{
  "positions": "rope",
  "rope_base": 10000.0,
  "qk_norm": true,
  "attn_scale": 0.195,
  "init_std_up": 0.0345,
  "lr": 0.00794,
  "warmup_steps": 0,
  "final_lr_fraction": 0.0,
  "batch_tokens": [16384, 32768, 49152],
  "train_tokens": 229100000,
  "dataset": "wikipedia_en"
}
Each number is 128 + 32 x the weight over its row's rms, rounded and kept within 0 to 255. Layers, rows and columns count from 0. Numbers have three digits each. The size before them is the row's rms in percent of the matrix's.

# layer 11 MLP down (transposed), 704x256, rms 0.134, rows 623-703, columns 160-191
091:131157127169143139139126077126126107089118103063129167119128154114082191142142074096102112172104
093:126197124136113161150072148086101144098130145131103165129119095135117131071150070100090172094116
105:118120188126128133080162184086129181150150115157129122109121133124162095136121119133107109116097
101:083114175135210069108088133090147117092131125088134122142198092078166148132115124126143130059112
095:134124132107128128061178081146113139141145055082136144144150155145104125104110111144096121135162
096:111131069178095114084128105096149129101146107147125157151119106127126146073093107103145155185149
094:096127126083117168137193114144146115110157101122140110075052121141137130082146116071146203173173
106:100114123083099161141181151121139101080097181113145204161149169144114101147143139130129139123138
111:162122148150083160116109122143074146135121159167158119091106119129150118116100159190100131167136
104:122123151159154080191124147089156132112032168086108133152157088127189207108121111083120133135115
114:105126153177177120133216118101116149090093104098144147155120069154161107122150043169126129131100
096:107129134161184084068155070119136107143133092144090106089117144095091140074129129162111165077145
095:171188159130163111105188192075165090099140042151099097096069204128170135122106135175099144092101
086:130137144137122154144153125098171132187083091084203090174087073165089115104221136094127133141151
099:123097155080151140128150123137141114147116109152129114144095097109116141150119073185139130143121
099:177138112124168124119128053076099175105155130085113152125153124179149177081083165171078103095123
100:155125146058138126152157161120135093238167090180103087119146139096101144146167148133154141206157
112:141161147170112119139091170142071143058108104160100153158124116117167158195142093102125103077125
098:144119087183173150154137079115157041122116115153197144036183112135115086153110118144112144146151
092:152087182147112093157195117155174124039082112104147056161166193138102159087138107168120104121081
105:158162053136173098151149077120104144103156147086095140169077093130137108131117168113170135171126
108:136202198151101093107174106146143156114122115102074080208129122136089139167071166138167144070052
099:112127079101083135058124161128113126145063175183143089127107126137111154097108177115092116115147
095:120095157132146123095142146086109096092124108113115110163136096149158105137165137177154119110124
103:168127132066174099123115068091125139136122141079117150190128105154083093164125163134077095117163
104:150143129132117099139160069119101104092096109118105141141124143082193106147146170140137134075085
097:116130105147112161183115128165209101121167150103152115124164159132117133152144072095040105139140
098:135138107058168152155122127131138114112116126112148142138108092141156119173097042156167082191170
094:120123123110163117109149114164090104163128186106181095163135149079099160102165112077128094115188
110:125139120146147138077138148143119148077144129142155129136110124181107148112098106103161139096138
094:134136096096124082147127162096089113111171140114100145146118113115196117113149177110119143057088
094:095135165074098112151074122163113188132090152076107149114157143149032202121139096152152203117137
095:081139138141099124110129111103160091132089186136140072113101052133175121126079104120100179117111
105:122148131160129123144128118086143134105111168078135123186115118094123132140117198137172141106106
103:185108095182087091127068132120158117122154080105109129195138089121098162115177122129147138130153
094:205090117082154118107118112117213150144057073141131153142094053159128147072128120128124073151146
094:076164106134142133146182108108141131132136119100160112153131109153151150131070157167106120071097
098:094143148172157197086133100121119091168139167107167107124076095130112087154141123088159157096101
101:138117136155116100133102165046133051121141098114088119128122132084209144147146142152174146162086
100:191114129096118173170185075149122082132071160119123065131096180168124158189181173160122086115123
094:080127119121122110160066117097182085114182087131167158165130081104084113169165146124165086154161
096:140096146084089122142115160104175141091136113178098076128152219090140152173060112083140088152094
100:126098121216085128140095117087149119163131142120081117158143075108114167124137074036102133132123
095:167135095074130136123134110200163115123123155125149074093110134110118118145173109132154109164166
120:133114187087084125139123143116123148136067143134131135150160109088068074060119134124094127104141
108:106160082153128103144136231145160096129169153084127149165160094052161177112126134146076166141138
114:169170160171108162063148129148177111132135096114126141129093138131136121121146082074140138052155
102:143134078099134092124089154129110144104101054102138156106154129141152100086097132152149082186150
102:160077145087110117142132135157085111164119134151165164134105097198119120158178094101130117091047
093:109080099113136129143146139094127109107124189122152103143162147102126125072188114139121127179179
095:147130068103144134072105109175138101086157087090092157157153161124128080152139174094128115129104
101:135124127099100114161152124114145185117131151155133110101159139118145106114191147153142169154125
109:098158132110054105071170137133148119150149179119127112113112159116176133110114185189136162124174
099:117162162146122081102168118166072114149196128143104067068150130101119186105120091152163126137121
091:103072097126130098086107082118157118123127158155074150102145176135133125099118069198102125115182
109:086149160167124179112125108098151152123115130133107156089118119065140123134172117135152085126159
095:119088113141187099132164134188116096103105113137142174143146150136173179139122189089124150077131
096:207156115145104140134148134157136114072123165125122129108147139101144103131101115107084077077138
094:184129085140178110099208145117126161134098195159138131134186160089052099152110121118114127124131
098:131130116126095107062117155131123143134134182091080144136097118157132155140155129137152144117181
097:205127171075116164208146142133083090112123135153155146081092092095136075153078136136123181171179
100:183174099127115173187137143188104152121146146126146155169096148175137096161174096132063089185128
094:175130165107143135121151155152190156107160110100137147177108178067106178133139137097124129168132
095:174096077115150194094098141158151143124173091090151136180145112156136151105127174115138113136180
098:129174092164116085101117138181124130131134113111127118124131153133137146124112161136128103134105
103:151164089111112119133106109152107166149129175149126149130133110140110059178136145105117102150188
102:132145155154129126082104127135076148162123158138137186119142160137135132101075133131131118091148
097:176069123152153158156115154161114162138082190147139066117149164122121126145129136116145140160163
102:081097162095126126102144116147110145202135103150098121160065148196116096172082148089171153161133
098:105087121110164165159110148171086163140162154144104101115145149108134144171086152134148110087059
103:094135170073079152131133143137129180128161130096090103076102145106123188104123132151205114113197
095:140130196169107157144114159153115097127110112106119103142118140135104097073165098160096096148102
099:165142118134085110159124110126119121098133096077119114097125104209184169038149169167109093134182
111:139158105150124136125123174136085132181069121149079118145120072103141151213137144139164123151098
097:107168108135127140183057152135144145118135132179127044127065162133116168080211175132120108128124
099:112108156097132125102063120148170105118167167187153071168130152133143200144118159097136177129170
102:118156083121108164103139097144108144124170135136131087147062090101100150096124121140184137100114
103:121135106081069067189095166133095140109128157087139124139136145128189124148160132149088161149134
096:141087107122120147166111101142146131142201143118071108158119125148205125089124124098142156155096
099:112056111112135154139047133121142090149129123155136188177112174110120160112142102058077166135154
107:135112087164143183153139160071107097124102154181119142132166152107105134104139093168083139138144
# layer 11 MLP gate, 704x256, rms 0.14, rows 624-703, columns 160-191
096:163134097116116070138150193100114119136142154079113130132103080128191126134115148148155140112072
101:098152102152136088120132088180185140164090224156081051190103147174103199146117092167166156127113
106:116126136132152147158151100097098142147108131103127111126153126135138196099099139206152128122149
097:121175146120104129094118109147104127117164114118114180110154143096189126082040090124151126153096
101:116128130160200106142151096190092143133113133124198167157121110167135150108119139095076118145112
098:174118114153109095217076175131108155110142096069128146096168183107156117079157102164144129116117
094:094140139127139093154119154104126105132167157158135119183126157088111175128161124108112116166158
095:146118136183080203106087100166177133134156185170165146122115057116132151092105207167163106114089
105:112155097136157118133105126131139144169106180105147175168155068095122148112174099149114193163113
099:130113092114166134146144112146121151135154124150182152118117166180136151110139120145128086149081
100:153111046186075151198142179166130152133123106139101088097124154125073180161149103145167118077095
095:131157109123165132117070062128140122176067094114100183129167091086134131177126184136160103143142
093:152139141178170154116153082173061125165192108099111094077119106144115100142172102096104154209074
096:129112160114118114142077110162091146167153120162111140156098136171105180146096148107100070123160
104:189084075086123161156142160177105112115124115149120144136162118094146160167116121128187154125156
095:129157116131092151149096101162149109120068043118142163098105054091118142135132115186173190178117
097:144122185136141122139150129125159119139180114152136085087174144110143118109105124138133162135156
088:123211147165151133126117081185095152132203126158120131080146048099124189083158140095143115098224
095:145159157138117131124150149115195151188140121092134158125140132074120141099169167096136087152183
108:139106145071130167134128166127095152110100111127096136065117147107189158080098165122164201137110
103:123105154131087147143151175148111163113155205121097064121164117126139136143117185202121125084092
098:153138126120081129105142081114120117116081117132094135104116074125143139112105100168174180126129
098:146115162091087094097150082162142127145127174130119135111131115117092120114163080134107119136086
100:076147121107139098133067155138172085159141108129129106157155133093126108159044041088094128155155
099:158132071103144147058113092084186150132137084132140113164115092170145148092067126150202115174157
106:185125107196147139138139102095091116148134120084142087111142102110097138127161076174106109096097
095:137168127093122143143117141126109141071139165154079099147074140107166137119158156135139118084181
097:071182114088148104154137136195134102172118134106142139089088142112115154064123156125114075160113
101:131134082159159190089127147163135090101157138140132053102133195178138153100100144082121096136170
102:173095171120129129130095122097094149131108093104111125128096134133126117147129090110077167157159
086:145165111100108116127073119126172167144166130138198156166094146084120162040094099145084161117120
101:188098128106115119130101183143091171148128171214088106128083141115124103078090130050125096147090
102:169119177164145167164130144156119144127114156135139106118120132106138130142169056124143109103159
106:103177134168075208077127104099110117159106132101130082156167092161090131080102112171087065145137
095:105148112129149133150071088089138146110133120096096099141051089179150091107093139098169138165106
099:127146128124086116166093123124125096127161089134156117171192196142080078107145114120151158126140
101:165137100123044151117133093106152112138136090173084148117097100149141001105128119098180121167121
098:150153212109132173112154159123120087125146180170170126156092160156143164202111078170087134123136
094:101152134126139088097194169131205137137098175066077135120053106160111123104136105096070113093160
099:109118136146160197160124130122108142144127155152124105099124085205206176172135127117159122168105
098:074129108163105144141125102146108158099113137103123134092072155144134100157120106089074167104136
098:136168150144107191161148124134107131098157162086084138094182055149152125136056105026135111123151
098:153133109095135175097141090118125103198105149102173185089178162103174075129112090156205129121151
096:143094115107125187131132178090094072094100101157105075085103158141144133137091101142163137094124
108:129183120112141136068120173165153102130102158197095086157130118160188156168066071156132158096093
103:125137102074109088144053127179124141110136147148139153187151151137135075147115131145078162110093
097:170147128124075172121111081049175096156121119147111117131109134134133137145149178147144137128157
096:150129086112176124127153113105153112118118119138158212148109131050162184142191177110142136118155
103:136223138154114163107105128149119139129198115104148102164191196161124100172112142073143162150164
095:143104162169149156162077162099165229151153083131123111115122104119150126105193102064177171101166
097:181175149082189096141120094109140171079118104161176111115068087095139109136132155126098101104166
106:135095163137118140127135143107118197148190101128109216166140189132124089095137150062116173130147
101:135087179116128125138153134120106152083079216123161074156138130167094150124145126169101141134126
097:065184130077118150119098118077202078119107140128152158121113069150210194116151148112086119170081
106:122085128070116162140107156140096122168113179149077132095133107070125079135080116096142127143149
094:111141050085110144127144156082141123157143106119135114170154158142126135095069102191173102086173
095:115148125147143080148099114147106111118121087155104120117125130122155156134141107146172130133157
104:187115118122144077163154170180193055180191150125117083101072106106164120058086148161175186135094
099:151183149178156154095118162109092153134160098165052108111124056166183172099166111120152184116129
097:161127136091113101147149172129118145123141144080145152107148109126080084166097155051141061135086
104:151134146114136164144139130102109118078198089158110105140099177140141174190105121094094108131152
096:127075155064134080088058159165172204143106093094144144088120168130129185183167123100104110127056
098:183115135111136136063176146186165144178116056185160115145132074124124081180168203155203080174076
102:109105106087117154046160119144118183141129072174118182154111118138162109169069149084108149141154
100:132178110098119170142146129125138138147109185137173188142128087137137112179131149138142110093158
103:088132118057168122193166115127108144153176155112124164129134118182136133122124114084122127083111
097:142108124143132171144119210149104069112102102134114089158109119070123133110119108150099110115089
097:162149125076205139082173070136154141114122130131033187121094119083096121171168130187115154095110
104:143107177102154155112142057119173131161168166146154165119114162099128144167103157118136120133127
108:129060116171148159130077142110117164136086191079068159120145178121101113107148117150090109118090
104:155150120122141055085171092170129154137144087084127101164114113134116104155049139176098133138068
104:142079109086140103247150112155106142154108116121135131187104138093112149142176089200111133147127
111:149107117120158135101085089130151087162094129113133169151137124091112143143176118107174109060084
094:101120150115141082125158105129122090157169106111139127090175083145091132082140137143140160115109
100:109133117144169155166157135143112067158118117134122144105043092125196127079150172146041109116077
102:163116097121111096096096085127100118096079165104131112116129135145138128139193120170100163108180
098:108162139148134125102096113201139156180099172160150163085152067125138185129110152176141136141137
104:104085194097173170105144153141147106168177131129131146152132150112091111106136098098081161139134
097:109205111119124122159112121108122098144153198129077104116149125119178110035136108112140150089114
109:105108095194131152112121110095071166120108146130152077089236106143104182107129133141145148104170
# layer 11 MLP up, 704x256, rms 0.151, rows 624-703, columns 160-191
083:131111160084155078173115123154113111082146065163145134125179158109055130139145116125150158121119
101:201137129084052141115119149149112100152150138112126149094137129123172091161092189119091080095146
097:147112134104154101118085130104140085160175106078140081062135118070146163149110145153159144105152
102:071130186116131115120206148184148148122138119094161136126109154117094163140106135161112140107137
107:168145141136044109123156088098150123158111126070138111123119114158092172125130102136126165150127
106:097173118114075133125145155126145131046092147105127119100108128039102080115131131187120130151209
101:117119162173119093107145156119167144204129102106098122111116156120140110064098122139085123105119
095:106085136153074127062102188147098151167130149128128091126153101106049147158117178146164134222166
099:136111104167094104114120132128099140128090113102107111113125128048126098100122134167133128207160
092:051107145070152138142109107125118093124101096120161045089113102111176107124123091124111139074135
103:176131074153180105042110072200136174103184184107111112144130123077118149113104128135099169123107
104:155101176126148117119118120156102135120065140146115136150068120212097145099096185121089116120135
065:110126082040091127127094122073151133120093140119126167199134110142134176119078066149143127060128
103:137143092100158099116124145133089114111164180127123143162135197126106115150184192121129140121114
099:219122102159110152131118175140101199119165135064173169182155146095119188133089092164087083095070
099:140099139079099091130131125152124118124115151143114149127145072139153109125128177152159105137132
102:085138166129084110117093107162095119132101120148167063141137119156115133131156161131102114117178
103:146143102082170154114167089134117140086205093118075128119102114161173197097128170136104094170085
096:111094138176111163152134146097116090077094127109098085144121128129173117105110123119115149099165
104:164095117106169134161068124145139144154118170133121124139088117116147160146070092147108153101083
099:169107144141098120106165155074155113126077096121165138169127158113147151191176159133116106096134
097:211099127061125131106148126130100177140127162121142128096145116101157122047164095163112140191167
094:134135131158114088169104120160112086106109128107130139123161133178095145121105158098127137120109
105:137137104083122110119141144151140069132130154161157128152105142099063099114119130112134139124099
105:197116135086185142106104069105135135180093144129136132140067169133094115177119116102150154183128
106:129197123093124138107137147130120126130126107147144069148117111165075156133101134116079066157175
104:111133155158143119134170179144124124095148106112126136073096050174132106147200127150127147135109
102:203114171109113111120164133118156127138141167176200178145127123089131089115162120074178127124122
100:163137141180068169122096137088099141074110133141160131082124167176094167113079131139126076103142
103:167188133122123100100144144155185097150178172118077115092151168098138139084091116082117112143113
103:121101071121119164174115098127151111181108144120127115130050137155234179133104160140134101124168
099:053130182093147107146109159171119066138139101104143041148139106179114135182101112161122147073177
100:160140117175155193137130127124149147098163119118161102101107136094151104130089172118138121071068
102:056109088073201080111125076108077094140093126091129134137122160162110086066102163156161135172196
104:143168169088169154128129162097099132139104156122151128092101104133128081136114093177127122077139
090:108140124120153113154104144180138093117144104145147063088102129114100092128122119110180116143179
108:113151093170081129157146110144145159111132058143114118134132089118119102099167135121074155134114
100:109170169119091124102111085132110133174060144101120130107165119101101196116156132133151147135098
109:188118138110113105102158087139139136137147146147197096135134139125073086163105153068120138105106
097:070093140178109140152172165169093103122172077108040133130138124092176152151156064126124115197072
099:176121118122133137107076149119125123143154099134183158146130123088080051133133135120096135129144
098:142173101129163120148151110147095145132099108139116115117099155119127115127148104122148070169104
105:129153156145151142151149108129069105141206099115180113136169160100156089070102092147137158094178
093:128064086135092160129135116096148144143156152119163076155118094161129129087123130129147139137145
101:081163166109128142111169173131078141063155135154098131168171188102085111118166114125114118098135
098:119166176134084142131148194110117079088175104050077055168017091107095144067108146065184121165143
106:119180153168107127095138146107101140160144129094133180141096117176124126144151067146136057103148
100:135081160153104161116135151164088121114147072108117168163125127081156095115122228142146138083131
094:159131177097140159112139202119109045088092088157185103136135029089135100104128143153103133119099
099:113115103078142123094081121079116138128137164115048140145140161108103103122132053125102054099203
106:116109120128162134129108139064122129117150089125134169119137130156154153116150185061150150191152
101:115176121150070133099155136149157174145091159138062130110209151140136123137095133146149127217115
104:130133141174164157142110191140096100092164129107133102108149130142117105162142140167141164139150
093:155090149129100056151163141092124148142146137134119096135092198114145087167133125125120117136123
105:113138097136147142113164099143125104145178134029078107143205150122166124133145106173144170110121
094:135086100136102110146199127106103078109104099117118081172148107126104167094092108084141115079143
103:110122108166126086123105177183148140139149233114108114129143084160138124116168151132143160126156
105:151168137155104135117131143183145134122070179155128124099146141145145085152148111100144107132158
097:151137153185138129127121108181109106145095103060065137112176117189152140115169110042131194090182
104:031160143136121094158046140137140109075142158178123168062130105100156104152140125129130149169113
099:142110137160109156133149154107104153141187136156176164119116157106177071133130090100106121148085
091:114120098098138144132112089120175116170100186121130147066149090111116139092109140114145111130164
098:148134201154146118098166120105099092115102092112106096168141149128087153085136129065112173118123
095:157121072102145147117125180197155164140103133144095112084142146100179102135107089124123144100146
082:071132111100107131108170102141130152154184213137128148124122071139123060212177138083158082068128
095:141143134116085073137157100149143167160176173071108205124147143167092161128145112086121143105124
100:078064136142131102087049143132076122071091095134074138128116122155195134113163170162155161178176
098:090123142102056115116166116158108126120086178137092140185094145103126084115099201181056119111114
098:102106141120121113077114130144074078175114146100133154066135154112118150047125114045177143107110
105:099147087162129084200131164146100104092112119136134163120089080092116174144101100088084096094144
093:146123150089190111151088179141108146138132125082076144161133143147118087134134166142128127147125
107:120112100117153095099119078143123119158109121090154129137151139155123165143133127075078072149148
112:135121115116134081112124115123091118121139112148132179144140090195103186128099121169091150117154
094:150082081144185159112085116116177112111149175129157150188154147085126096108135111126099100126127
105:113094152163146150161103128103134106101152163155108109157158121152109114170122114114140098110169
106:175166142091107169099113134119080166189161154087084155105098096108119099188103188087195141148124
103:123176139108174133098135121113132139097135125151114155122192039129121121143086138169106077176142
097:101104169098105149111137071137140143114147161109145130161142154142137115133089088138146183105178
100:158092172079105140069086170184156141150185118127126109144225106115112147123091110176105122128159
105:109163103130130173135122111127166109163167101115120102131123124127094189117089105125162156087094